{
  "d_model": 512,
  "n_head": 12,
  "d_mlp": 2048,
  "vocab_size": 11226,
  "norm": "layernorm",
  "norm_eps": 1e-05,
  "positions": "learned",
  "init_std_o": 0.0356,
  "optimizer": "soap_variant",
  "lr_head": 0.00683,
  "grad_clip": 0.5,
  "warmup_steps": 200,
  "batch_tokens": 262144,
  "seq_len": 1024,
  "steps": 3349
}
Each number is 500 + 40 x the weight over its row's rms, rounded and kept within 0 to 999. Layers, rows and columns count from 0. Numbers have three digits each. The size before them is the row's rms in percent of the matrix's.

# down: layer 4 MLP down (transposed), 2048x512, rms 0.041, rows 1687-1739, columns 0-127
# up: layer 4 MLP up, 2048x512, rms 0.0411, rows 1688-1739, columns 0-127
down1687 100:497557496555520437460496547562543495543573460474538523537473501502468549438500500531484535533575488532488450478512490493504537494489523431530511492427516459538480558563542525472558447500524514498485523539486503456517460451577528446497456449398565495475577504511546412515501465454488555499527508547508496550575518551464492510586421491445464492510570509495556523519532472492575441503533
up1688 100:451505493449442552524571454496431563556581446533473524580512572452503463469405481499505440481521506496485459480497469528469444503537538443480559472466461508501542450520508514486501534462422502467549469608441559589483466604573430552518452552522416456593461493513526459532466529514485540486465469443522433470571477536464427472485482500439556512517475520473505469531485450491553479536533
down1688 104:464504523469417528509517475541503542484519478520523507512489537457520480526487486480488491559529520549494505532533477423486500505461543486491489498484581510443563465567542584461530512573505498425545515478551528547452507529523541506462432505525456485505482514529413519512437548452443582514559412517582469517533480531494466390431485445452522448466569527496504517499485460483462531477546
up1689 104:492536533590518451493507524521530474509561476479483425524465495484497457496520470520475494558490543509591415492515484530535486479463457515518468503522529434570517525502506423533540531501547452547567511529492558450452488477492555515536442512520428497489406494431500439481408505503571391419532557451438477459523481390467551473553469452470526512486536472537461465446564530611536538505545
down1689 103:533499516459453498511437553532495540534525488521502538477459521475489480458489555477558471515510469458506463458557559449485501490432466550500427503508533481532506472531541485512516438467492518474505580477482426483498502460510421443563504534504470475490481554501539445532427436523508510467494541545542500475512571502472526561581520495457504595487529527511495506460503540478515492500465
up1690 093:480458504589535478542591500449438487511584498518526550429465508466549549503568520517527492536481510575530437469525489511495359526539559459511475614467454476512538483481533522536461540486478454484502480484498537499453445551500471491512525431515498485453466565485478528471548480509505484530566497501498468463467462452465476430477483480510434516499549480571480519535515460466532563519557
down1690 103:499467574476482543405471446499498550495449515521475509502551498548486502522545550450499477429497499570455479493589486526502499520523458541515546459456459471527562486536497473451484555422574511493473538425436561569455508534534479453554468474505512472469447490551488476523482473452429510518439549541525558449504545571462505427406508475546462497528473454432508474447521453504481510513570
up1691 097:516465434467489480489438523536475503546526432533506472477546549553476504450544507520432524464464489491476427565502497506550543480579557511562472432508459417457472515474443510533547524518558445572510556490499480483464546542524493507530487542462501455512477571473545531527461520487511443545467493478427544496539571465531513479501487554457481555468479510570502486508602473486513590471536
down1691 097:475512489544505553505514533426468528435470542516421490498527491472555568499519533466445586503577437505493525491548397549558447502458530470419478559508499434535551521460493509514486539456463556488554497546480536573562469502471480524542534496436439518534551470542495488492479428470490476463555538518485509607472539496471429461496475494487492409500505466503542565462494500523467514526533
up1692 083:529499561533472505489543451487494441495553461430566430503392544501536487518465479486503507545487482433465561515497471539474575457427506480537504460518506551616566490557537583457476516472455494491535489483466404498539512439476469489452531551486446504515468478444521519467455515486411481512535477465471480507592462546487484528514461454451522490511504517465462382552537472486456468461467
down1692 075:541452535503534521449516497528508530466573539511534437498475529450428535497585407530456580480552525510514483523426516423503474483472466557532548556588512477516516476527409400498510564524591517466571447523437545510450504507517563461564500480481499526574515514596478428548475532543545521546508561444542510536468479475526437486482483459478543454453504492511503513560474465523489507512523
up1693 099:494483533482548513529490480536462396497473487503531587448424562465558435532539527471444493462472521471518488496433491499488559475545455549468487544493414514581507545509532439454482536534470517503506502510464522465487532464473538446464500501489592525496483442516559568535467392479423457474594538501527464538444530504473502518468412490494436513538463443514480463485571535533504512454490
down1693 096:502462513545383516516526484512526534492522525525526530548467473561442487515497461515517513526530541426511560570536517433530530441469532517517459515489501575460499517528502442594550465512597499473537505405525495524508462517470496488463466505511460498543518576460489478500504492526543511491477495481441471540510495489420455490490449528466511473536550470479535477498463523473448456506516
up1694 102:491411499518536446528511519502432469471562518499525489516517451541510540489551477537568494482460476490502512478467442484521538559479433487500514568571524547471480530475463438446483498413486513528535541450515551539497488547489571406447447554490509539485463533539543502525599525482520529637451472524435532579532513545532467527490547498387525512507477569533502487494501466522518507528441
down1694 105:505530463482510461508508446505500460468511545518498536460580506465497479517486537507497518470576487528480498542500526522582479534489516568451502425412582536509547455529497422547537494477525500510511586517462426486498504487529464515546536515523492462492510418478428556511489474576519524455480463515486476474516477467524522528556464523591474536487483487510478453484497462543471514541508
up1695 099:502487470521563459523542421531510547548493479487577584440536448516460517489512546513543462481500537474532524590488553516551481565482492525407498593515467460496501494523485491503512516451447505491525509436513451519527471437555477565524433446478481562519560507430494530488468522524447421512487554534491425491500518522580449471509553530573501490515561533518503486437423545465509466444542
down1695 098:444551496497519567461507525483441497499462448516446565547500518524499510486451449483476491569521453487511532475504453495485572505536448497501415507490529540567482488503491519491548525506461590449500500540476608455481431463499548493510473510469448546551511559526474519442490550499564518472504511538512542451476499483470537525533460599475503513482363519482546504529452445554486560523497
up1696 106:492528474498508507540565462472468528531587508496534472456488502511451542469537501462464522542475506481396614531471535515519558508532547556520500491536508511556534499562572518480506537533512493558490500475475481517494566598457487505510459463488447487556494486410575487457490453447498536559506517488513522497515490469567510605522428513530497579539470466526467478533540548484593554471459
down1696 099:473502560405483442457443483547480470437512466535431566466434431514519485536531526543571558482475560446559529489537436495477526449462522575497446487484528486510405496517508502498453499483488491543452507469525514452493513502539535474468571476504476531450536463495492537592551603520433467454494493520470539561522500453500530504532491498509560521514538514486508551450444529446492427579449
up1697 093:479478491446489515505470510491498491459537468574508479512523579504502498509574491427484536507468412451515506524489478558444397532481549503525507503446509452544547544512432455501507540475550555418559539507508478457495482541518553477500575483535386507519516475450517452514481526540498578600506565449470506478542506462492490464537550534569444505490494408545499521501492459592498526588518
down1697 097:453584524462490571506454556489456445508545555405469594509495401497560484507441540539468509449466537500526448489548477475502464448529491475421494429508478465559473542484467458494476495499535465518514522484513449564482554535506436491495530551497531576550509521532512530484466514510541445496489504567560496392534512529478468536457471449430446479522542577543537507550460566450518478486560
up1698 089:465538466485448449464457466519513522464498436525540482547575580471474542543535465517466527562451478530505494475531528515395457495539470536525509524545486516496517497481467525534603537591547428526489490475504617498490500467506514444456496521569489534494481440512502556535433485484500488469478473546423477539451525529465475448548507509513553543584509494490410442522506524559469423481471
down1698 095:567471544463499452502470515490558524534553493530523534497398443515512456525502508435512456398563573480504547507516450489491522550498519477472408517462482452562513436473574519444509514498470518499427527466519440478496552481542528546552509539497505458467539483452534423486508484456492521539466523475546464483493493475541533555571491539505421510529583461480568561443515460491453533442573
up1699 107:456431463561557556505467504481494562517516514478470484424488491523439559492468465453502521453529461504508502480508552499421483465559553490484530511536417526573513483421475460524489431570527472452509473492524503505497536491518507504512528484478593419459546494517487488445486449504490502505515517515479515508469532451449498503532495524497587481490533465549522491499520424371534500462479
down1699 111:541483551556499481533494498484503569558500457504448445469501503470605431475511511475492449500495464514489452567481539573500522481548517451466409529500470447512503448493499454486507548572518528473478479526469504565549384440520547504464514452462483477441468552513493486542539533488441479538479434538462516491522516480575538447430461395488555513493492499470526484450486522533514487485527
up1700 100:549599508515466557480472507493457463507512487526523574485571543524462525471522506502452508479500412468522585522508463560494472481554462469488572498548485434501496580508543455495490434499548496466571440585498525447519428517469554502539568533459555430465528427482510475512433505550537512523499534504482507594504544489470479496546500489377573532475506430512505530494488505468547568481456
down1700 109:501525500445509559473470455496510490426419456532567515492508507472474469437473530435497523474438485495520522489445533514513439403548536539549470544498569482427477533466490505482498502488521512485541540536491483476505464468564569520588517537516531491466421462487561484555465425452539501432427484553515503505510529489423501491510500448540456449474512421470488466543474513529565456459535
up1701 099:453500540423512445556562469523563536562438536535517574479539436513488503452544516459495505457469505492483459550486477528552513487454561559496540510474509431485475522502576513525498502496496583463503532507481532545452455530503491490532563536498518552478532484501508488517499459480549469520477526551466510500557533549482488457471503583482374468473536495420462536519555516498595557497526
down1701 105:439538444496476377528503506466461513491468496458509560436438543505480542539428567485468527481498469494523538521447459409498489513522484550482491528511506479479478440503484459399582549544497552487522467472445473525426565447530489529475516469501528437413478545454449491515548532516534555515543427514535503474506516497584505533412487493547552563497439488570381448516521436479474538421522
up1702 099:493536559488506452522413513565532514511541520510465433489471517437509472512569544525506517482459437516504488445469500506547509551569486479538449503576465496462505534527513467519476508426528506487508525548492527455453464548497519459447489498509502444527479492522465477511499564493458441428503504435584506507457499523479509463477442459494418498530486519543504499458552557542469414448512
down1702 099:541512485431473498585475491418418499495479462504502473470485570464509559517497512506468476442484510524513462534435573495485422492487467458483540516521571488532487518522463504464470458584471458477485513449522507523549551490478472477407486482465470526499538538559454533527568556576524490494551517561456467577461450477502459541558545500396521520409528564542518507452518500563486562527483
up1703 104:509504492462535462485530460500464477547490533534517457535540502418577559535449442466548466514475493475477471507531474503443479527542517469477532471412418556535486517570504469503485473455556557438527496510541536521525507469476511487468480488569566430536473501480411496475451486472533449477464494475506480557506443473455529533551522483509507427511484480580437526435470525475473539486445
down1703 109:450490498550554513496481476543524475502522391529468533554483530545482486434521501436541486417509499520544445476488500456510537506580519489471505489517541544445396507539492543497567514438526527495516509489566478515485513465420468508489495545453492422539479478509450558556496534607479555529520507517514517459517499557550521528528541480578540496557453528462461531503419503570474469453443
up1704 088:431468527487486433524503417508530482464562531446518484519449502441442585494487520496417475596489490562519462447486468532489451559491499503510450473526564441572579505409499551462495528523449534492525548501468436487519555516507471496419457480482500513446545450466527486464422471442454524499472499546565632529505488497430508464532459486532492546556486508488549519478466524539502568472517
down1704 088:405520508497476518410437526480448460498508434459508527492435486522513492540488462533571555502501515427487499607457527529434530403525526487482475565495539490492522519532539530515532505490488495541498547532514554527474426541480511446511484484577467495494474495475465486410530522505525507548501466482510439528534571528562486610507475466505461401507468506508466513442549481440485490546427
up1705 111:452444481462520488448551482514481531508482483525448455538450543459554491515534475585547530475538501561508471489547470525410486458546415451448455489495448465535546528502550502423553476471484516464568519482469590524489557473464568470509504440568514464432508454476470541471485468527437477485542498506453571517499510461529518498477483534506562551506496544586417442475556515487523528488538
down1705 094:531556521532524473514540511524499512491505496461505493519510602525476516481552527442506535541494490434408557516465498528531485512526524530581465529517452494430521542516447430523433475460488463437505490491464450507540484464492483473489475504435488514526475485570510407459492512478476478463485525491491459515549457478483517498536452426487457445524493497495540536448441479562548465505522
up1706 093:495473477452523500563511545483392452536446485591505506568509483537500504469541459488544526494516468471488510494498471514560443647498484475483488507554498512472466466404468581514417518467476522552539485578496519490476436520546466545462548557488503479542484548475528485454471451498483496524478517466455457489459494511521472590450510505519494516499503508502470540425539548495537577514562
down1706 101:486449560518508459515535467529426530476486441469469492500513438527467520491454456495477521516520507480479498584496461543444584461536516462459525558539489495547541491463454509454522517564583518504420537500492480444439566553543540455483480467428527508491459519465416466549505458535477486523504399467477482542575544433508491410506462461437492492496486501447507455486548510445498512441533
up1707 096:521525472457472453492440550510530543497539464534575365538486422475483483458521541507509428506522570479534534455496464557461486499501494479536497420521514507478466523541499511438484509497452524535483508512494502553452491521496531544470455468508466501532490552463468528535413464449450525539488500561517483466553450497480440506522496440557429510531519449457548481487531526486555474519479
down1707 098:542534547562463443523476541367529486492482504553488591549499581575496499496455454469484439535556399574532481616525484475470489507518484463461556481486567552514508468419520488454531512536500426419551559455490551511559498462424534558472593487481468551480467469511531514506562564603481482489554507502483545533522571454466578506528483498535543483481521525533466523568494465480394544512551
up1708 097:544511533482478541499500419565531499475551532581478437499464482412581479548507501477500580436470594502564452536427554527477459525520609581554534449475462439507448465499461426550564475428502486430510506486537437486378467550516493514521504462557543540486505558490460485498439521478472523550530483442428442490533506430481492471514413532466538467482498538533552487550502526481517500455522
down1708 090:428509482561510517507523571353459516491505446470511532569505537509497495505439513495527452528476457500461544483566441481539552507524537455503476530482503596459499486473558538521515535507502507551560535521448552493512533554509537490542470500466484518460484484523484556474463459473490474430464444510570499449520499549522475545462445573478467497439494507498441496455440514536499483487509
up1709 100:515541548578530516459486458484542539534566457516507439472491453481529511506487523537527510501523458434438532419463535435508506530545392555533453504488547495555535460500459539519557508523509517484474522500541596526559514491512484557563509490497381474424464456577469498514572552506501422531519484514572524441483509616454515522493536524519497491531459475466534525534405525462424470413477
down1709 099:529473570519380465553497613511505516457491515517545532486477472588528542480499555488497515464507463473483433560524497512510553582469534499559484485462505482524478574549450472555487514489519545466509502425422472494493519530619506486503577483448567474513534522471416517529474458536564545497515461477428494510495493502507548553534557484468457568528492556512485490413469460463560495550553
up1710 096:450505480484482472505460503503496534511505522503492491417490432494505521538427495539509494504454512502506486538538547542520529547560490530531546529558504542530489498501493502520553499532456530496461544527542510503520548498538570511488459459554558485522532530459451503549572497470519519488501513562527461486464525508524534486532459535559590475547548498568530487500446479482482537558528
down1710 102:555499428519536496405530509439511527495487484385413541487475484424490531477491480532542481539555520488523557416481477489517541516435502505513484494425437454580478492477386503411500506575487508525478476484506499558472498526483484564564493479467483548432487476443457454479465530459463488518479491599537547503501522481491451567510509498449450529515508496572518418490510532582510526502510
up1711 098:471463498520443496577463479498517594483472470466492424530480498525497526467444463439440453552477423504504528483459531439513532569535500478563494526562477488461488522518502527440515542527505585550498514518457516526455503469513554461505493494502539563510479559516440443386475555469444480494546530507526484475396551530596536496488500460466523484572414497524511457445468515419481508520498
down1711 106:498512521458509486467446494487485520428567473587464529463512541497577580541476470464505549515464581428481452539496527532474428505487509495497512462465524437428510447563419466540509442548489516549551523495572545484548487547477458489555491493496529483460629557434483569556483480500476488511489495505464530542518550570500543532496467499530483530461523461485436409622496445482467573471555
up1712 103:557474440496545470558425489462452497501489463445528501503504470468534532504508435520532527449506556509474473510518519493472565491509503488510489446509439509496427542484546578432518487516481509551482502464483523567514503510534521515422527521486521521507535392509540463545431433517558476528468471422439478492435419562425519460515463591513562469496552435523452471553507464442495504579548
down1712 101:510552391491501552488560484494453525467469437524552550502489488538475443515577569542436554506547501500476459404504501488517467485476489505446438511496526555502490474510452511499538562581520490488495509580544497519508473491503514481504474494495515483460525426427465500434588487521523564444529531482559474458507499504468486497449565425484439535541577484481515406510448496502535483516555
up1713 096:431451425541523407510513533534580484474481517478524549590473558513402507451496541471579470491403535524539448503508486537463423482501453489478520529428489491528512592499492565499493426536449531457544384489477501519443463474501421466497469560481498495542451516510487460456441508454543517510491505577510482475519504582513525479506510519494502516498486532486496414527443496498523479512571
down1713 093:556548514489444570454478521453511498498494418517493432556505534520546452527461469514533511542517533575486493459520466443552475526527509473471484459507533504457478429527504479485508541472523456454476585413520464552511534497509514528474524531525583441510503493565472531482492488479507488478478502485478579507471562466444458489483483497524488426484430448500571534504485527478473486587553
up1714 104:551528463507476467553496444507533455609509486524552542428498483478495591556475463476502404507486494480519511545530484529515470520538490463489450479481438511493513541472502473430512528581443541479540481569513527501507551496522442502485492469457465467511538518590506443499491507496514539521471514460443437553498534417427463506526540527549497554491534488475532511519505503506512556518454
down1714 105:471511449441489571536600493575550513485512471585513612442540509530436505501527537508522477522493448535467487520510512559405498561519560498517530446580521519492518560522499582492469509477534536451519501459475458514561469456479558471417525559513528481532475489509447485475565528502480451598450444531520545525472508433490518601506514552481546484504552513500491490501508485525508494509510
up1715 091:452466478432456503459477526487533446511480453499478517504473477549476520489520508500474437568477529542464458485434528483555424516542585496518448545525560504493485529532509561479464490514475464520501541476522537524497525492493454518454507475550484557483427441489506479443569559449593425498508558443525551496571567543451468493443460545438571527423537493521522546470474511552453529562499
down1715 076:551574526519513482431565587521457466465575493505470477504506596423453493461536570567477434457494558569428528560429556498521487497567458536519436460478462508504498585442501528507559481491552552500471483545484507549501510530558450540449498554437504544469555534480508518514485518442504437504524510460507489535498461479538501434559501496513535410590522514520466526525478468407517466424603
up1716 102:515477403522530492502539398501517543505519452502524544447530437536526522512529565534516514529458516515531420494468504518519403541467428505470493567476487482509501542456502495523448473504547531562496363454471488469471477483497475500470507505468485512486549507476552464530473556591524438577541506429559459538552542491583532489564488469489510456537497476456402558459474439477459481478557
down1716 095:560482567504452527523493566475472519517535501520476446471447482530439470498449434420507524512463426448500539502459492549479494474467540484526527465506472437485469444520417482486503501421431485476476518496497496568533527447491534531499531465469515448466463561566455494509506450437488493469426529472511494486511563501432526404460513488562456478413544532491579499473465509529500511548467
up1717 106:578447424475518448455497467455515579514449470482439503590514430509421512481581543549505456508444487464450512435519487496505539507479514471523540554511547528545534526463574482584515509505538497528479501491501558449459437462481457523460427477538521439518533493438532388537556494514456526602482583559464465478372547468463493503451516506495532475403523474493470504459469489421447484432503
down1717 107:517465575452485520469521511573504495520434518531534515544514455498436514502543555533518586512490480547539541461503448502441475524500465498515490548493458533474441502512481583524521461537463530514480484467528549453452444472481421468474491523553520418518485527522515475518517451518461536503465504572558533509436483451465500507534512579502506565474527470515478457473488499500474503499514
up1718 090:466415497416562500452475501507488457444480496467459475524489475477564463511500456570479514493552520480514440526430498490484516464495559552477531537456550453488483510448469520474438492546440523535463509485540495446500505560475519449508495441465418450504501527497451436467528501480511487539594491530468519450537577462445511403572483418531502525519486546506543542547475562507522530519499
down1718 088:532511524482498540514518582499587488471597473466452517484513458514505504518514483455494520506496546592479437469511485539445500551510496469548486579487510535509458519515545501537495518448535499469469444444487451554518433497498475512451511500546505481524509503568547470518561501495504484466507413467519474504438500419580517483480497472454493422554435509513494535497534536517457503522499
up1719 097:448467516534497467459488586559448529525520539454438489555587482452479579583547501439458548480455556531472521532511448500426548499605492481477586477503524467549502498528551574506419548529503460476496561501527490476403526537577486540462483474463494540477509521519508456400474457514507535502528527502487557494510501536519550523495435553581533453488480475541492455478486509463539574481520
down1719 102:459516505522496531553533425485532487553457472543513519490548527528574463523443533537555465547515481453493516518424576466583532505493465548488487509546500471493575468501496434487547491468487576503460445569437446530553427522473494450507492527491525574463467490530562516502508562528519564479472499500525482480486551511460495494430526451486491451488499497451479534580582497605517499526521
up1720 103:450472574495491456544446453447424518494475498532501498451467579480403470423433510497453524539462502452624441467519462591486472510473528495501535464544446518557517417538419529502509525466478499486525527527460563527475486527480516558473411532525503506507467523487513440493494505493531517499470573600467472459507510492452517529507505500496497522480451482445474542520444541581469457525483
down1720 098:409539455501472501509533457521469503462509456498448544495475557488488570535589489556471499486486479501512468559521506464503458493438469521453493469495590518534490515428503578468543474557551498525539417496545428493547522518497520469514492494553535512414465490408509495512494436543491525530520518437501502478498460488602521445535483494609474599447468499583488536451515515515489487534523
up1721 096:527539530452494550472538502497532520385539506527553476576444542516496453491506412434538513467506598514544536477516483475544551538428525474465516504488512551405551458523524469435479480471511478519514518527586518505511482562507473476476489473453492494430490418510421460534520557525506543519533479492545452419543492484503479524498590484543574519521430449467480471545496491439488511476525
down1721 102:541461456522542439446632464517481437532499507516590459491477505542564505511513502505509531499530519544511502512494482424463536515475502553511590522525459574524512472592462514473550494567486521485500466556450505496457540488564474463555494455460473504529548535491531500532534537473508613496475456539516392582575532479461518470462506479508490521544535448520465467489474536501524558474541
up1722 098:485510536572481491476491478507499438480490559485500511499510474557558481446539465519568432485470479482439548537470526551578423563502505460535525539539414462463517479562505448552445520477480507449509496525563495524414504524494463502503504515481496513477513452534490469504523554438505485461547475556509558511512472441580491526472495458534533506493515459538550532419508451468529447532476
down1722 094:483468487497508603541491574567545488552468449528487570463433468505423532526534524476565501525508550479592585429518463481499498468537503526457476508539559520498479575520506498491529485469483512572502478541474453499539463479468495516520504527573446464513547535472509538566568501537466488457544530520483523534502500541500537474522501515501509545479483515488463535514465574481462517527508
up1723 100:514434534577447452536463486489422462547495505511548446556468553526490502534489490537534446520482529526534458514454493511468461496533482549502515505539547447488471461471590533494483452486520475449549477491487468487437556555449522498505478474440500532486462476510539475498488492456566504539512519466492488467455522547519490511445530457432511572448571412545605543557518514496483505495531
down1723 100:462545488475561516446474485554520510533536537533479501436440455436460523449485539505455488484557501503516420511522457543502463561552562534534542472460479510484579513448479517447554485458562530590452488508461492540468494450466478590456481497480529482509525442469473446569495503456547465461510563449495524518511530449475482530584524490520479496517469517524480429437514470533457482488466
up1724 101:535530497540556564535515436511494531505451453512453484480466518461482528473501443527464487464534486517448502462508510539546473497507454485515485514541475547482542553548494457516512556528489463516516548517494510541539480488519465503451493486487389547513532508534551549473542415534524523452462525443472527488626472530515435469524592490500484432532467509482525551491500472460492486443452
down1724 099:477467608468383516438498504453447481452538545469545479538532512627571519461409543503614525496486461519513502451524415495530444550557466483537542560543514473490516467503503480536477553512490451496508467527524552453503538522461538437486524495441488469553482462542580440490532504499540471546513472444520461450502496456516458517514402498486515471450448478523564468424465497528507520517505
up1725 107:457441461479557516492439425501531530507507538492508545534455476510444461506566516456480455472480540524524508567494487425448450530520529460534487534469572589473575475542562470511432507456431504465516525520464444444438455484513474535510546504503422510553524480538454425519486469540462494473488532539520427477481489526493422576528536525495471514460453503537495529534452486478501525455536
down1725 104:502497520483513427534482402503457451504508520482558439507582570457535524506539489475488482499471465502561491543506448548484465444471536493527515409441554428526481503485500484486514482407450532558517535485511501449528511496493495494529504541485446467511538547540587576512501476471531481530483579447546545479492518563526497450473494503452502476480538501415496456481506476531467438551524
up1726 088:550487558459460506466529436532479495544493471515457437464448529490505514463451475452454477453543472525511445523542565461575513502499416500482483508511480377524483499488476450451444458566462532481532486411464493551488480444505479505588508428580442562526504437473417503442498542461465511482536418468504460501467513498538478447561481474520461491473519473515479471508583508458493502488529
down1726 090:545532430485486541455484444543542473476617452470474453491507518522503604466564516485532515469536479508435524493437510545474516464509542475535518497542404587487504550508575513606563529483522507585514485473498475445482446506534504551511458574486451580490510488587440495544467441521486531485489463509504522503462466549501509492527509548508512456435501535508500538526462495479535496520519
up1727 096:539506476566549462484485494587515446517494481568494561491454480437535483408444536484492463491508484497476525477525490533541494549483459539461584485505456492478462447532508473510480507437495467513490490541440484504540452590462546499508463542504579512421490448526477508509540552469494453492452457482547581479482520596435415433487453501507498511423541452533491492465464540482491496521466
down1727 106:456445500584511474502489394552483514490441484509417517477461506465472457546577526430467459440507532483486491478487473506502486502506509552565463514449470510478479551514459470401428504475423494463443494536513521512487461434476546460520466498514523495505469524461499474566439585535535440482501449507561531521559472418475477539464447525584523487497532502545485488507408519501579558437542
up1728 099:527486527451478432496549487505556464485511523456477518492426471524477482472435562439479572532512464533474450499518541510472394524465492514382448448514511504506485521424533502487424589560475528488515501477549527523492525453519475513510476486418519542456505522509512521504505520556472491485463503558491486538530562506484463493471520470496447560514470509426481506522451536529567467410499
down1728 095:399527409549516530515498576488458489521478439512476485539524550535463550553562519491473494444488540458498543472581433464473517480482568482518598559461503524535459470600470523491567467472486472549548525512519507486509514534422443481490499537446552520474450495481491488519490526517494486510571573507586476493482476499529531544451455451542516462487522470590567454420479499465484573533505
up1729 104:468489468462512526492486536500466466419514468416525594534480519534524452521474466471470559485524484549435446533488492485564479533552523463526539443517534581438505566483505495479482499518429516513507539499479523437538474538508455455588462554497448568548464522513492531518497477462547490554558534550502560541471499502488514507494513547537458428548516479557496486495468498502514534579478
down1729 102:476398480457488512517530557537490538477392522574541421504527508440471484523542509504487489487487479500566458544519464480544521518439462562508534570476445493516455541584467543458485523536408479548540487527471512486499501539496527420513559469561435450537585520515562490510507528473482485454486525493565450540506479438483547519476517444496512545543555439571517452465496589557518552580468
up1730 098:480414478521527544535445543481515524538557495497546498438455453570471464389498503517568511534518520514494509477529445519537535538437502499471521502554455502484522552498486511432546533499467540510478536513529535497457519480487509473569497511558485505515474477472473427472517490492577491550534494460505557441461521524500477529479588517496477492525514541462520516515524535507523598459497
down1730 102:457552453542547489470562483480548445434535504515530484501491536428554472494471452481516473497439528495415504532469534514469481514541503489546498471456510485416491492420478477529512558522563419536586533443513491501537508463508536545438548437545530447510497525437464513525486530497468494483473514501482498501527488500503535511467474466514537541490441433453559567492415463522428510599437
up1731 090:536471439492531500480507524591523499537526545499508553447458489525560440526441512512562455466516492583484524486497514518532467485563422520538568555454500513476505496497518461476548543547505534515530417508454490442528537552525513531428547503522514448542521559492511531498509516484519456430507469504497485468524521485513501469489479489510473523498484388550527506501519481561468504494530
down1731 075:532484519531491491398453546503472516533519516501532507556516492521486476519494495472521569502511470511513520546447522493451537541532431433486501513587536512558419512508482462473533545448504548552512430491534477529477506559579513495553477568502472546597520482565558425550476462471534524453518536481429456497415436488549511523499487505598546389480468545503405499501527486525490466473450
up1732 115:550499526508493476508552469561504510550514496476510457498454483525537468563560483471498462530504505535511490560473489443460452460494519502516544509575445460547464490568536464459461519550449541515489503495576513509556526423504504546465519476537500529510495503544519425483551573548483392552534499506510527478541458471511515503462514531413512506558493501472554515539602458438520480513547
down1732 115:499445552390434573557472551555483467492548500492488446478474489499504475507532521556496518534470541498469493559499512477436450562514538516512566528535467517483488502580547517554453528513429497470527473519405463496518494486485475509501457471477515434415505498490503431507467560552425505530502467559490467533460441489421554492431536432457521492507510481494517554445461485439592483471552
up1733 096:526506530454511518504442521576533483532573488486516488522482571465517463538536518500470516547533507411458519504505433462427516457504518488500494505549488530466493507478464503468537494488537439503499506445510582464458505455466457411472499575516421557506473477531531538474462477464552547570471551524527480507510484499483546518506463423471461527458510462428545569495482544431483502483534
down1733 096:572446531516505528477557440495572526567507508514516567457442455506501526450555453472494548418450551475559540542579491491568564514488496555497481446537457484445455542488474522422448478527421532576500508490490522493495519426534526529483496443474525550454516454423577490519530538562481522494451529499540481521460513490583507482448490542536520474578494513465551467519454455515542462485532
up1734 105:498599454527609526505484480525496539534496526521518476547537462474482575522473493486524438484453498550493516566516407441518441476516433493545574549490517550493464465573497462508505519463428515466488530560544555547521474442476505446462484551476487547488545455541434485551476535523560512565442440467489520505487499569510507563484549534466485466516461467470508530529462510519452516482573
down1734 110:536445535517503527442500555479493510455491567500489462512529409458434456495504557482532551508481491511478529522535472469553510486530557576504436550549480449511474482509536490520469504405560460498520446453450518536474529461498537477526551467559465505502495545434552523462419381518450561567526477506543464507500538441496527505492532491511407497499465543494446477514464512535497515537542
up1735 105:538479516462496451511541525495485540442514503555504511465520465478497467465498520474544489471527502436472469483505510507510432492497513458496492533531448505471567456471533419506476503481458522498473381478439561526481480453452479480494505495489523518585537450606524546496460530510486515478465498487504512451497624505485507551516462459550517498510491428544497452468518451550557486551535
down1735 102:493466456471514567414433507479507584470523523449563513477466586549467484541566517481423573503501551478546520527525473494488519448476578535586532598500552582439521447526484471484478525560492441479493504455539530445458517499480472474533532452484558511460510543486540454522513503449481497471472545474509523471469521499534550537534486460495457431501513494492499520458441515471496506485497
up1736 096:493476449491450516556422582521454551524444563496382502489405471479482401489449545526452481530539493460590446532507523479532527438529511487454491545482553548508535537451489516509579519477535481461385457457510514469482471515533509475534512525453474506501509527494495415497489518536469519502486492527505498537513507455472478528443468498513481516510517485537486534554488631400447473432576
down1736 101:472489502462520489445531405509498506538537480499581557479540451423489489495507551487481536444506440462473494504493469572474470473477497473569512458487452543501491537465509438497441481550472577530537508562456472522563517500436449488504503530423478416413515511447510504518472508551537500533477511504474425556470493497572488469634518561519494555470481579491497449509529481505465514515513
up1737 098:486482470471571507520546477556433515518531460580473415531396473521531485508485488501481425488486500555461520492507522514513478591567540541484577500480474477530484449495513479414472528496495443510559446526513499499507470580452535471466507546481479517408541466521522456490544492466491478503474507517426517527506436487462487474557483497484486484548458520547484495503540494498510503542548
down1737 100:490481519505444458499460487535469437469479520455526552483474594501509493459512418486526472540472491542556544535562536485511535535456567535504495575504507575483507471504523457492540496494526428590543453477502537415520520477526510536493560490469532441579476557524489516567471534489487484467483460433445474442485544527517482523550481530501587444424538486469450528531551435436552465486538
up1738 102:418516473473545484542491495532466505488439448497524498522489531541535584487509500507479471538500430471558573419510478442481556485461417506458505471502468547478565521492513566458509511578492496458504406540448512502477467471438472522463521504487518496537495542547519590488543519461485582471512504429489484509529523464512490496516577511481463551503523525547526450578518526481508467492541
down1738 100:606517480512452521486535413539516462516406513549486507427535488619490501399543515458507507487537557470587442534474497469536504482480530494443553512521475490516545496551515471501468560536503464480565503481456495509516528473439521503500537538485479398527533499554520502517583499440535495422448518458461491476413443509456463518503482530484540524529524530474540528491502548482492539495540
up1739 102:543476527593496520554515495518480504558529504517569549571519520492541548548460507506464496464463535447564573493552469471463508474547496423450508486458556518430487460467529520526546475478487540462486479471484507490384536469527523482465508526537576438441429487518536522558542534413524557509444519429597489486501491509492461501548516466508540475580591466492501527474455491523510540457544
down1739 107:499550513450490491457469479553570495443531519490569533442445470485531462497514428502538544496487614543507443437556552524491436476553579470553560510481503577561456594492518500507552511557514514466447492480504515514475482507503507450495511539499484508482457562476484491478528503549521513503534457575454474452551536464439484490621536478479539484465460492548482505504467569535492500563494